Part of a small language model's weights: 5873 steps.
Each number is 128 + 24 x the weight over its row's rms, rounded and kept within 0 to 255. Layers, rows and columns count from 0. Numbers have three digits each. The size before them is the row's rms in percent of the matrix's.

# layer 3 MLP up, 192x64, rms 0.11, rows 186-191, columns 0-63
091:152169117109128082108145179095105121129116143186146138127104132118082128163119115146133134154107146143124122086102123140086097114125151155142148113116168123117124121176124151149135093152167109
116:159129113121073094114113151174130123157155115114100103105125114090150147072135157114142098110134137127129152107085118101105154105107102137087123084119122135083127142128145133095166137146112141
104:101109135162152141111147084136165116146131120158151110128175142112155107119138096126164151111147148140133119155117135096133140090132093102136182138136152106118108168116172107165105083117140153
091:112157115125109116108127161146105102105135153164119173137108192096160150108102144126091097106096110141094148118103147113130141117123092118134122107124189163111111143111160143108108134118162140
104:179147165099107146121126157114166155135137126115153111108123131135139142158131162200142105147106145107103117140124089132158149093148129170139166102130127123141178100125151147114142151130094143
103:138141141086096153130103108139158149109125124146158150118137099110112133169082105121151142108174089116116130134140098118148117120152093155171109169124126109139163140126091155131172072121126117
# layer 3 MLP down (transposed), 192x64, rms 0.146, rows 186-191, columns 0-63
094:150147115132118133111125123155102106139162114132132113115094116153092136155170122149119095138113149121107123137148120115182135104169141065115109152161079127093120112082134126109181104120117106
098:186114092141109118101124134141118057098109144099129173149130100126113111136140122129099107126160129142175139129132121168100114137100137130101096147119181107092106090129154116122137130152121119
099:089159120105159125150136158104117129093117127089140129150091132135110114124116097147077128089119146091117080112138093146111136130148098130121138101135158157116128125117071138104086174140103142
096:179132141190134132124096101103140105139146076109168128152126090157093105167148106114084147101097120123137133125172130097133130138081133120106105163128104109126123113134132128111118143133102109
096:083147115158080138148135109125122123129126122138128125131095117100132103096149112124162158129137138098140133128065108127091149129156107115088087118123175117070128141124105082141139127137163092
099:091138124149171099099145169091126141092150122134122115133111137114158102133152136101109139123117138116122141124104162108090142147098173110087155102137102149138119112140176128104088190113146136
# layer 3 MLP gate, 192x64, rms 0.115, rows 187-191, columns 0-63
093:110145128148161074087155125117084103135110114117093136109110140117156114085112156124109127128129151139143176118094151121127146115124138117101122110096138125072114186132172124093129167123121137
107:103103110155128143113123117140141099162177138123151104141178139109138127137150150110165136132138165105098110101086106161139111103100132128106099102132112142146144186155186130131106095144151115
097:110099146109119102141135107105136109139170097103149092103136097150106067144133149079127163128162115149122133172096152093107130124103119084091101140134127116124133152102150142126099144142093124
108:190099160069117138134110129126149152115157123136111126112130113129147169153115140149102087115125115132135120139187107135173132115127143162157143122124106154186151113103151117130133157143097150
094:140146140121066140159111105139112179129119087092098119134129120139090128119132120122140137156164124145125116120153095137115090121104123157173088144098179153127164096122103112156120127160109144